From a checkpoint of a small transformer trained on Wikipedia: 18M parameters, LayerNorm before each block.
Each number is 128 + 32 x the weight over its row's rms, rounded and kept within 0 to 255. Layers, rows and columns count from 0. The size above them is the row's rms in percent of the matrix's.

# layer 9 MLP down (transposed), 1024x256, rms 0.0459, rows 1009-1023, columns 0-63
size [101 103 107  94  93  99  99 111 121  93 100 104  96 115  91]
[[ 97 133 147 201 161  90 138 150 132 115  90  98 133  40  86 127 145 128  97 113 127 143 140 149 122 132 117 154 163 147 110 146 162  68 102 160 103 101  95 157 139 146 116 104 141 189 115  95  95 118 126 177 103 131 163 108 133 145 131 148 131 108 102 101]
 [100 164  83 150 136  87 171 145 175 130 143 178 125 128 108 124 112  97 173 142 171 107 121 141 151 101  88  84 125 145 128 185 127 149 134 138 196 140 101 111 107  98  86 161  96 141 100  73 160 139  90 131 125  86  95 118 185 117 105 129  88 115 110 138]
 [150 149 135 122 145  98  97 159 127 122 136 152 121 110 160 110  57 117 199  95 105 140 108 131 102 128 127 162  90 151 122  87 128 134 164  60 152 110 219 164 140 136 108 142 103 164 175 128 181 112  80 124 171  55 154 114 125 120 130 124 144 126 172 133]
 [149 154  70  80 152  77 166  76  85 102 124  97 198  93 131 187  97 189 161 157 159 106 133 134 102 102  95 120  89 151 113  79  76 153 142 151 173 153 160 130 113  91 131 195 160 155 114 116 121 102 129 201 139  89  95 125 131 167 189 179  88 158 126 165]
 [127 107 161 105  97 186 112  94 137 101 166 102 115 138 116 139 173 111  92  89 106  82 169  98 159 159 149  90 168 139 137 178  77  84 137 114 229 120 130 166 161 141  81 147 165 147 119 125  64 126 129 117  81 176  98 141 169 135 167 135 116 177 162 139]
 [173 180 152  79 159  93 158  76 130 126 121 128 117 144 139 108  69 127 121  62 161  98 121 147 138  85 108 126 153 161 146 128 175 143  54 117  80 149 195  85 101  95 129 105 145 112  75 184  92 146 139 176 152 159 119 156 145 132 138  73 150  98  96 117]
 [184 149 116 115 117 179 136 131 176 141 162 107 142 113 151 101 110 124  67 133 137 140 158 131 139  98 132 166  93 138 115 145 130 161  98 134 117 123  79 115 102 122 117 114  96 156  87 144 130 156 148 141 144 144 139 137 142 119 129 155 138  97  81  91]
 [151 118 142 162 101 214 148 120 140 154 136 116  78 158 125 108 140 169 117 102 133 145  70 112 105  57 141 123 114 126 148 168 186  61  86 109 164  91 105 157  84 130  46 124 136 130 169 114 120  96 115 124 163 123 127 124 129 137 130  96 137 139 114 152]
 [178 146 142 140 153 134 175 113  99 157 148 166 130 186 120 122 144 124 104 147 150  95 113 129 139  94 141 101  74 129  89 126 113 104 121 144 137  85 141 106 111 134 122  84 149 141 172 109  70 176 122 165 113 135 162 155  76 135  73 112 139  96 150  87]
 [117 165 110 121 119 166 155 117 197 153 185 107 120  97 103 114  65 127 129 137 101 167 112 119 100 179 123 135  92 215 125 197  89 114 153 131 136 118 147 116 131 125 114 150 128 185 114  84 175 105 117 117 126 207 179 146 104 146 130 144 133 143 157 134]
 [109 113 104 126  88 141 154  89 125 104 153 167 164 133 135 163 161 131 165 140 148 125  84 106 160 142 183 138 133 154 126 134 132  95 137 104 127 119  80 157  92  81 121 129 135 110 102 124 127 180 149 120 146 125 126  94  71 102 157 123 136 177 103  45]
 [143 152 141  96 148 105 106 111 102 126 100  90 134 161 139 135 164 128 146 164 208  38 128 135 158 103 152 110  89 112 106  67 175 151 152 167 185 165  99  77 111 163 145 129 115 134 106 133  88 116 103 140 144  92 124 101 147  86  98 124 185 131 131 106]
 [158  77 159 116  99  73  66  89 176  94 114 141 146  93 178  60 103 139 160 164 145 156 103  84 164 117 106 127 109 137 131 142 125 128 118 148  88 129 168  91  96 163  76 160 134 113 126 159 115  56 100 159 174 104 119 175 136 147 189 128 135 172 143  97]
 [120 179  91 184  72 156 148 185  57  34 140  71 138 150 113 162 137 161 137 156  92 157 178 118 137  97 125  53 110 157  83 146 119 209  74 134 144  74 152 114  80 134 129 105 125 102 109 130 137  84 182 149  95 165 132 127 179 182  94 139 149 109 138  93]
 [ 88  74 120 103 152 109 115 198  89 120 128 162 141 129 144 146 128 136 100 116 151 131 141 145 109 137 112 135 123 120 112  86  92  70 176 107 118 102 166 111 163 103  51 183 138  73 149 156  93 139  74 201  66 169  79 141 114 148 133 104 187 121 147 102]]
# layer 9 MLP up, 1024x256, rms 0.0459, rows 1010-1023, columns 0-63
size [104 101  92  90 101 103 101  92  97 107 103 101 107  94]
[[148 118 160 155  51 111 121 116  98 131 108  89  84 131 101 152 129 155  76 124 189 145 116 118 153 157 146 148 152  72  88 111 127 134 124 134  69 123 172 148 113 111  94 121 142 108 113 156  91 106 152 111 120 166 156 120  46 164 202 128  92 172 147 145]
 [ 60 159  94 127 138 102 121 126 139 135 104 102 134 186 136 103 107 146 122 163 119  61  94 131  83 122 200 132  95 172 148 136 118 168 137 149 116 172  94 134 164 130 174 145 180 105  62 115 105 120 108 138 131 106 133 123 151 143 127 157 137  75  97 178]
 [ 79  74 114  89 156  91 107 144 144 161 100 157 114  94  83 162  94 128  76 129 134 136 130 161 133 171 154 167 184 116 177 136 131 137  94 112 150  78  75 166 139 122 125 136  76 107 173 109 133 133  85 135 126 129 172 110 131 101 119  71 163 145 103  59]
 [121 157 173  79 136 116 135 100 145 121 161  82 120 136 123 133 134 123 179 114 101 141  97 149 163 122 109 176 102 156 156 114 115 117 106 121  75 131 137 119 150 122 127  92 158 120 142  58 145  70 147 115 116  85 111 141 134 130  99  96 168  99  90 142]
 [129  93 150 139 150 198  87 113 123 102 142 141 193  77 182  72 116 136 185 179 111 162 115 142 107 104 136  68 102  94 145 105 131 137 165 105 188 139 157  91 147 170  46 123 160 180 176 102 138 105 106 186  99  45 104 114 162 135 121 145  96 149 163 139]
 [109 132 180 135  87 114 112  85 108 146 119 114 149 125 146 149 101 125 128 117 156 146 120 129  85 203 141 130 116 149  92 138 163 113 135 166 109 167 130 118 113  95 144 146  91  97 156 153 139  91 153 146 129  54 178  36 115 124 116 105 159 179 160 138]
 [140 111 141  52 138 154  95 165 118 205  97 145  96  70 176 152 162  94 159 116 118 153 108 121 114 160 163 144 153 107 136 155  88 119 116 127 165 196 120 139 119 114 118 123  98 164 182  89 147 158  75 134 116 115  82 118 137 182 178 117 125  86 119  99]
 [ 92  98 163 172 155 119 197 172 148  84 116 172 151 139 130 115 167 104 123 120 104 156 119  80 102  79 158 177 145 149 132  83 139 143 130 176 127 129 148 107 151 113 117 146 206 102 139 113 125 122 146 175 163  88 137 144  72 184 112 111 156 116 151 116]
 [147  95 142 119 120 117 118 175 136 116 148 147 184 108 165 124 114  97 168  87 120 121 161 123 119 110 144 126 131  14 143 100  87 152 107 112 171 122 154 131 163 139 137 126  71  97  53 122 160 100 193 170 142  63 144 130 157 121 122 131 120 150 113 118]
 [167 108 122  91 145 138 124 163 138 113 110 128  89 124 132  79  80  95  63 106 126 123 120 140  80 122  79 181 123 164 153 151 133 114 111 135 100 122 141 106 163 146 126 143 121 200 110 142 107 106 107 130 100 135 101 125 120 172 106 117 103  97  86 159]
 [158 100 122 129 146 124 210 121 211 123 145 165 111 155 184 114 150 186 142 104 194  55 145 104 110 124 112 125 144 118 146 112 100 146 152  92  55 110  75 205 140 108 150 182 179 172 157 209  95 107  83 107 111 134 158 139 114  91 125 110 154 121 131  85]
 [109 137 110 159 162 158 145 146 144 149 137 105 125 154 142 132 138 118  77 104 122 137 137 140 101 151 158 119 105 135 134  87  82 152 159 146 189  78  78 102 116 135 115  98 137 125 159 110 137 180 171 122 110 139 158  84  85 125  80 128 168 160 164 105]
 [167 200 150 115 160 138 120 117 114 118 125 120 156 124  77 143 110  98  96 109 202 109  65 131 158 159 118 157 161 206 147 150 151 125 138 143 143 150 127 151 160 100 119 136 128 137 110 155 178 115 106 131 137  79 127  87 178 124 141 177 187 146 168 111]
 [141 119 107 194 143 130 153 121 106 124 145  73 126 154 136  98  78 112 166 181  93 136 172 181 143 125 108  61  92 168  84 117 150 192 141 173 135 130  79 135  94 158 133  70  89 134 114 148 174 137 169  92 134 130 162 112  93 146  81 177  86 151 149 181]]